Weights of a small GPT-style language model, trained from scratch on English Wikipedia: vocabulary 1807.
Each number is 128 + 24 x the weight over its row's rms, rounded and kept within 0 to 255. Layers, rows and columns count from 0. Numbers have three digits each. The size before them is the row's rms in percent of the matrix's.

# layer 3 attention value, 128x128, rms 0.0613, rows 36-63, columns 64-127
101:143157099127111126161123117117140122086086099110092124111141120122143119091169160110155138154087122154115134161168129153170148130123151142115127126126083159122153169162180111145115126118118117
096:149147129127093108146114108162148169142137103112133077117139098062128167107099161161127176133158110113146138165153142097097169095100123096129109098161166119105108081170138161105128134127168111
093:125092096125186115099147160126123187130140114148108142099110179142162180088126090129105105112107141129128166160119138137148126154102144164133124126150106114114144145130142181155113175107135090
092:154113151145075116112162155142124153120148120125176100161144098146098096094129154161133128114079119147126119127168131137137161114151099112138104105103143123124178115092163149133150131093111133
104:115136130132140099124114106121119079163103148130094099137087120097090154099130089091137108117153100147110083113111140106081162157087095133111129098138123131114113145131130170119113109132093159
101:132104161160134136142082102141099152141125162114153169134137104146127096140124095108139132155135154164109145180149106150099162163130139148098103155140123102151104126153130164156126149101119091
094:114150168113132116105140143130153103121094163104112070091138121133154151130150160118104164095121144128152120129141144170111085117098132135095156106113106107161125163174160148147172163101139162
090:105093105104136093159108096131111155093146111075128104128102128165099125133133150114113151108151109108116160130095150099101115131147100113121106158100144141135160113164076157114118149154138089
103:105167093164085127172165114120127170128158138100128102129108117111111101129137080153125136109168127147080142133160073091112084109106110141116115118135136125151134151126091158147185131163122107
099:160108141104118096141136132113120148157155163123131131136156135112145120135127117142153094095115139124096158152122103112082129158073062131123112121126128089145164156138143169128093109100090152
097:109129108112164140098111086129166097132139108149146109150147157157168132119141112150106086119100113139163169141156137123170079124099143131171137112139141101096124119162116108093100177142169153
103:130163139112084142148134110148150148169136135108146179118149138120090120126155087137132141130141137118118146122119095166130137166102124139116103160096168157091103114087098118150113097170159119
096:117082141147158076081123162143148193181141106109119126129165127123115150135138091150101077118104141167144154118099139130146124160173145151166168152159121117125137102122107097150140109127130101
106:154085122122103124130117136179104122122123105147187110132090120146136127116161146140121136135152111150082150110129099133096125148102082149105114115177133114153141108106073154160136103138084144
090:133140099157114168167112153133118091121151131141140118157089127098091140183160127158123122113169116133147125123155100125148096113143130168146122088112144121124146094108119153142087091170155112
095:138104140161128135154110153121130122166131104107143101129129116074126094145162096142168111095121143102137160125107169100094135128170108130137103128082107100088140054111143124172101105136152141
101:148139158136142111120129100110096134065139104145116148146140172169164103123138173148122121120130120141127134111185097119144166097143154131110179120135147125145140107139161139152140185115085178
100:107164159129111134087108123125114182159099148167112139137130150130110147127167153089122142123121125109153160121108137155165146147190091150114176105175147122123114095144154168096140125134105112
090:161131098138177147116117134175155132099135145133086125134108113132134121146129102099150131107158122116105120137175082107128151112088118156096095102154138149135113170096128124135149163090140089
101:133112106162143146130108134131096129170130125115137112091156128157125126143109181112120169130155131128136102143182148138131135159141137105109207145137077123152145128135128139151118153087122162
095:126157152170071164117084130138121098128124113129150153131120125133111106121110141137156091128138112154101120147141122122097118127141098116127071157122122085147113081115090105149145075140134085
098:125089140113107093172128095159073153146146159144110143107149084127110126136079122127103112142113162112137137145094113107098121096102149126140160175152100132138131157127084133157119161079134128
101:154128133100109142169140174106120141099119138141134099101108124118092157111078151100121137132136109100096110120152126130116127140083137118137130135136166172125147102163127157134160089149109122
104:115122132111153188138130150141121131121112123115120125115167116097148106116153154113119164153139128158152126118077161156153156129121116158126131163129203094121092093153129122080152086138113104
118:124077127119075133171139143154158142145112111090143116114119127120132128165111095171124099105108084125123139145143105152110132098104119115144109095119118140114148103119141164136137153087123113
089:117137128070119148145119088116165101112116154114117106096160113165130146089127130154085136123121122151139129170119120149132096147128124156099166079101147161103134136129109146117109100119148121
103:154150148131164095103114106086080155136110098131087094121115162109112121103123171123138152110146118148158105146178136133123131153162177127106127118150088125161110140128173078116149101124082146
117:117102098109172089128137141171172109132098135067095098105125111149134107110137095102110144135160148122074181150128109128159122155069116143096133117107104133099107155140148148101113126103119181
# layer 3 attention output (transposed), 128x128, rms 0.0392, rows 36-63, columns 64-127
102:167101128136136107067099121099100163097093148128150177152122150105148093147118114144087140170107142158131139133137107094137140121118109108148089137108169170114128111142171105140131111143132166
091:093146129112130121105114155133113137093129119143174117104104158142142139120159103155162115093125126140099114092094169138136110101144101076117103087132169165137120137137136114128134110120088132
093:161139160104117137102100142129127158141133156111139140119101144164153136192071102153109132133110112142111130164157147140137163160086096129103129123099095145137103127133120117115120076120091173
103:183093157128125093081115105168114145120147134124113126159136141114122141156123139108115147159130151131087132133130041098139107170126125146133112127060128121133130139150114137126114108149107096
097:131141082156151123131160113147159131161166145126151147103160102136094128137142150140136109116165053110126129133173121111173106108160130186184136158137114121128117107125101145136139157158145137
092:128175115117134164128116154131092113143130114121160110129115169136096148135134129104181086124111138104080116141145141131111121112151140081090128122146132131122102218119118144096101126147076093
101:145129119106118099175150142073098130110119112164143149146135118141137089134165112141096129122120093135120126108165138091100088115128108100062150142128144115154116136142184121091133153116087140
105:069143124114111097187097128168125067080126125131153106118153141137108147102149123152143122125133134117125121109191144136120129096107119142124139137141098155113124150176115108176107117119140143
099:127164129149101139129112132114160125093072127143152117112125138127142136060158147133146144125136141165103180144105095106108151140127133095106103100126166136124112172144105131151131131162168114
104:163142190130090090129162155141132087119165101138113092144130061147126161155121083113110130103095116106137079130113134146143124107136124133136110179134128105115118144138147133113145099120066127
096:128102106116115113116121159081155198180106151137121155123130102129114127128090083152120126132088176104113171143114137103063128117132120078121179141103115161098123149124140135121138109105100160
097:104148145144144150125076096106123147105143115111117096143100176152111121138138145148127126118130155104113121139129136181143153144142115137131096079111110163128121168103069172140118118099123075
100:150132127119098136075130125165116167176134181124105168142111114123145143199103109156128134147108124095134162132115112132124131195094098092127124147096105119148139121095145124105132102116078154
109:106152136145113152145192153158160071113125115109133121120126130142135165094145119096154075109127141098117119124104101130064107144143196123137113138103116103119132151154117138133126125108119125
114:136120144117115143127203105133116113120150099146142082116131096154129117080172107125139105084148151099123124128154148081070118095180157081154125108112113140099135122143100112115116130145125107
104:131133139107121176115115095125129151108111130134118117149127198139132167139102135125093097100101131094139158159162120122129135174070129141128162135141135122123107149128111115125116118101071090
098:131133082118081119113184170150114100089089148137139148115105131114139119120119078132118119164116096130128151181100164126120126133135124135124119152081194112153117121145150098149134121136144159
100:137128119078099107136115163146096115143114111153099138124110150106145142162144115107114107119146123122122092151133173126115123162129105088098123146112148128129135107116151087102144171152123162
104:118082078127160127125115158155146157155172151151118116145136089151162124127105114114147135117111154115142143124087160135105162180184104147134102137093162143171123122100104125116111079139128077
120:108140129137121143113125188123113135114182147155114152126136165112143122133098075157183111127104107145099126124083180140135140166136126123114138123096155119121117116148158103119134111120177164
112:102142166102102164130161136098075077104110093128091115133122127155118151081187146117119107114128143095142133105101125132124113112137158111180164095175134114123142135161118153150150157140145141
112:096175103094161124116111138148177047176137133118170144137128155139150093151135157152106112163139094149099109183145129124158126090127111146095110116152106125153104128152122121151152159109133119
090:142138184090100108101144108122088105123110132124150092129104139158156145133133136135104180134118156079111098161108145098161129135137128106138104104119165166135130098132170142109184072125075112
095:137083146141138122112178093147103119058149107188144112141087131127143075089118165124136158103105136142156091122133120100124095151109135112076099139146119133171160137099138099159109120145144091
098:191154123113112128133127113165140175145124143122148135133133143113158144095127127120079128103139121101113103168132054112136116148126152125147092126132156101124134171135159144102144127143101191
089:103117140140121117089142142114125145184143142111136172103130134174133113115121123104167110137123097107113110164089146140088112105173138148100085178136107076124120127125128154145130135092143148
099:079121146128111161116115142109121158135100118165112145137115097146125142106094151151116096164123139143132162115135113126135128145102137126144100204117151127096130111119138150155124143129169156
101:086152104135137060196082155107185116136145124157138154116133100125105118146135148127143104101119100155127148115096166125113100148156117104100160110140134100142129175176125125113148130122113141
# layer 3 attention query, 128x128, rms 0.0656, rows 64-85, columns 64-127
092:108159127131144142114113115148142154102140180124138105105123099170137102157133188143135110114165116089133093128121143099147130165099161133110102170177155110135120156135107133171131151109140121
079:095107102122125109123150137191096152158130103164123137131134127132163085098133134094150134103140124159136125151115170137151116100139083116112114128125119111112080147124161101093102087081155147
085:123158066156133148097097117159112118141121076129147145114159114205129093149112149125125117178102101135146127116080173109114152126130144105122130115110136087116141121136147167119130140088136099
079:128114111120087130143153119145110138143112147131100089133116162148079142117113124097157152106097122160118171151153123130128145090174070152155134139126136153116141110154106134089123159105121135
095:120109120101109128163131136127071135140109125124091111139153151113120115090124094154144170161073127160090149173120110156119120123140127104143127113107086093135135143147140164123130099081074150
077:147083160140147102148121086112096070149118145153147103153160121134108132110126116109130151163130116154139095153143146134112112112090192135130130096123115115160118137128149095161135123112096123
079:117126116104141163134089119099151098178068154142136141087126112122110151130092101093126127112145091163114091094131122150157093144094150113111129085149166155149174160097135126148130122139118114
078:152112166164133146132100153150137112122160128104120161109118102112132174115137173152139121112174167076129127147090140138115160171150164163128153168092125108122177165133084129138111135114154073
083:150114140113117112152109131128104111154149126093138107091112155112127144090145155120101164098105076135091138110142131157141134103143127136114121162150109119096127121188119163148113137123098086
089:170166164190123135131134123148135103078174111124139118113102100137141099171104107136125135141132122095169152109133138102103118160154143134118143110149138174119175184150120148131138122156151117
090:106128086118153122129102142176096148127102097108101140140142171119131160091122127125139177096111105145113152105145153125143098109122106069145118113152135115099166131157203105119149117138092133
079:114175161148129138133123113106116113156114104173103162126113124087158138072113158170108126079132120078155115103156118133164143138126118116101118155139128112142146115100135152163109129110116092
086:148097124131124148098118099120167113119134113163139092171132067154130103128096130139129127136120155135136138099134114139126130140132129138092132167106141143118087170117120131178154126138128119
082:144125148110114142118177118115109110111143092139107133145182129167118101175107095108115149136156161178117131123159143127155087117107114132144138141134131111091087110127150075119126131125175159
086:138125141135088127155122135098183140135174107125151141120163124150138128121147138109106160088144123095157133114097143111131082139172179128073108148123097113135098147129135140127117155096147088
082:094130131092141087160179099106113169095097134101101181147124155141122170156151134135109128143118121171092103159146145156124151108147129118140115125119114139084123089148149183119126099106138170
095:144128119130120133162112114124122106123145105184126103143168090164130077101124146161116135109084125148127141141152160114169106112104162144126099140149106093096100101138154139158112149081118163
099:120146143097143163134114157105107127095137130143131102154155118176107135192124130100145124109128155113126127136111149131138102155137101146132151139099160124098149093132134138128126069126155085
087:118122116152119112143112110121118133093113151117148113120132152126082190141110116103124153130134097155093103133163130106101122109136112118134088112143152120099161108130113099113147124175117148
093:146149108109135122109093123190115107128107160134097165110116161090110088107123151152116104150101110101151114140104149113101148158131146085142130151166102130147128123075104104140114196138085146
090:114126135105117130135145115146157091159113126125100135133120132112138142113125179158108087136145164133196157160114142150125155116134147167093113120099143169157079109140120149171105114122171105
085:175169155169118163134169115121131141136151121147141117153181143135121122106144146126194122123154148101122139107164139137149125140139149174118116107122112095141142143130120094163139144126163128
# layer 3 attention key, 128x128, rms 0.0651, rows 64-85, columns 64-127
089:129151097149131146167109125149155143105154155179169115174103117151120089118109128133125134136135152093120119115117168127142129160168150145120106095141150164139093139103102137115158155140141112
080:084114136089125131123122169167170124155144172139104152110112139144127140126140127148130129145123081117075123129126123121166202147136096140134143133105151110150086154091120161114101133094112143
080:140163120098143144098133156165142122147128130109169114102134157114192152123165150154084110119155129138148120126093137106140182159116150138114143104116152086136099139125125128139108082110179114
088:144121067113109124190144157103100110141113114110121106114151133144097141115150137101096135119121132121113104141123110135152162098109075120119159111121106104113150139127118157103152124122101141
090:111104147109116115149151111077119112140114118113098124139177143101091124110170139136098150169094130161088104170111128125145149110114104104125133163113100163130131101136125107134122151160088134
087:123133156141125129083149141079161151130111145135161132108136150136139095156141083099135121160099137093131128164181151090126118118106150141123150134128186170115119149163148123150139114123164096
073:135095114196155079120135170121154113126153153101121096120151127124121133091121099163120144110113112141129111158174136081124096147118156168124133130171124182134173114114140120114131140125160095
088:173158105102100172140123096130127182123155137164138137143089152165142075142149132167150150112158139133170143119099123100126118177171133116093119103118142088118108113111121132152137143135135123
084:119112141138127144105120139125085124124093107157143136131100150128132123114095097081145155124096116131091156137183146133128121071161124128148149119125124183120180094161130122129124115171151085
097:138146125153133158128134082185152141160136196130160132128108112141152110158141109137123123125129120118165147074130163118105084137163149141096130079163100094138142141120107137174144099168159122
095:098143158125111084122128182135107119097104093119142071120129153095096126147154116158109102113104109142132128145178130154111117116065119126156149151166151168104168098125074141092124168131128088
079:146112131139150126105105180126153188120148117159121090150143142141155114105138164108099109098130106090160165122149166144149121146163154118149140085135108101127169132155148155148110112104128137
087:102124110118141132152085099131185108117156150169132148111126114139171089118137152102137123151150160144138126085088126162123130151158139142066152101132129118153087149138152133148112120078075181
090:130151155162155084137151128106097047121123118122131165125132142160085107125110156137139149109105113113145130136110113156105095120066138098118145117139142108132137131122165127117133120151110100
092:101107060141139098138115101141131124193144144143124131116139094168137133125128126115140139126155146121158147114062096104143112145143156099086116143079152128141113116095163135157136091130137111
095:123140154144143123102136140113114130131122067119111127095156131150098157126142119116100114135136107163102121150117086100136102137075139172161118139115138122113125156148170141128159109165110130
104:102119085134117103105124135111148125136114099134111176155164124124124133130091157141114128132141115123111103102044097128137151113118138147094122147116133130147114120102156136143105119126089142
090:144132168161144136117128107109105118137125103109148150136143079129113149147085134150150129156149102112141115123113124134116066129164124140114137153098127108135120131131138131144116080157142156
106:129128154103102168109145158110094157101160135151150124121089132116126174145139103111134095103161143142099154140146131104152109156137100104162130085145158152130163098123110139111156164166148102
091:091144066112114116099136122158145145122124178167123109131129133111152100139107112145119140102148133093163108126162149105139168134120149114117139117170082143137138126097092171125140158096102103
094:103120082128143126156096107138115118168156081104100154134123121152132133160116170125146123152116131168160132102096123127124112155132132148141134125109150134117072131110152094154109084092157128
096:107124101144132070120087104095086103160133118109097126130117077156157114105096133138106163150165150148103096133103129138123137128108134159097133144091153129146137152138183087098109125130123144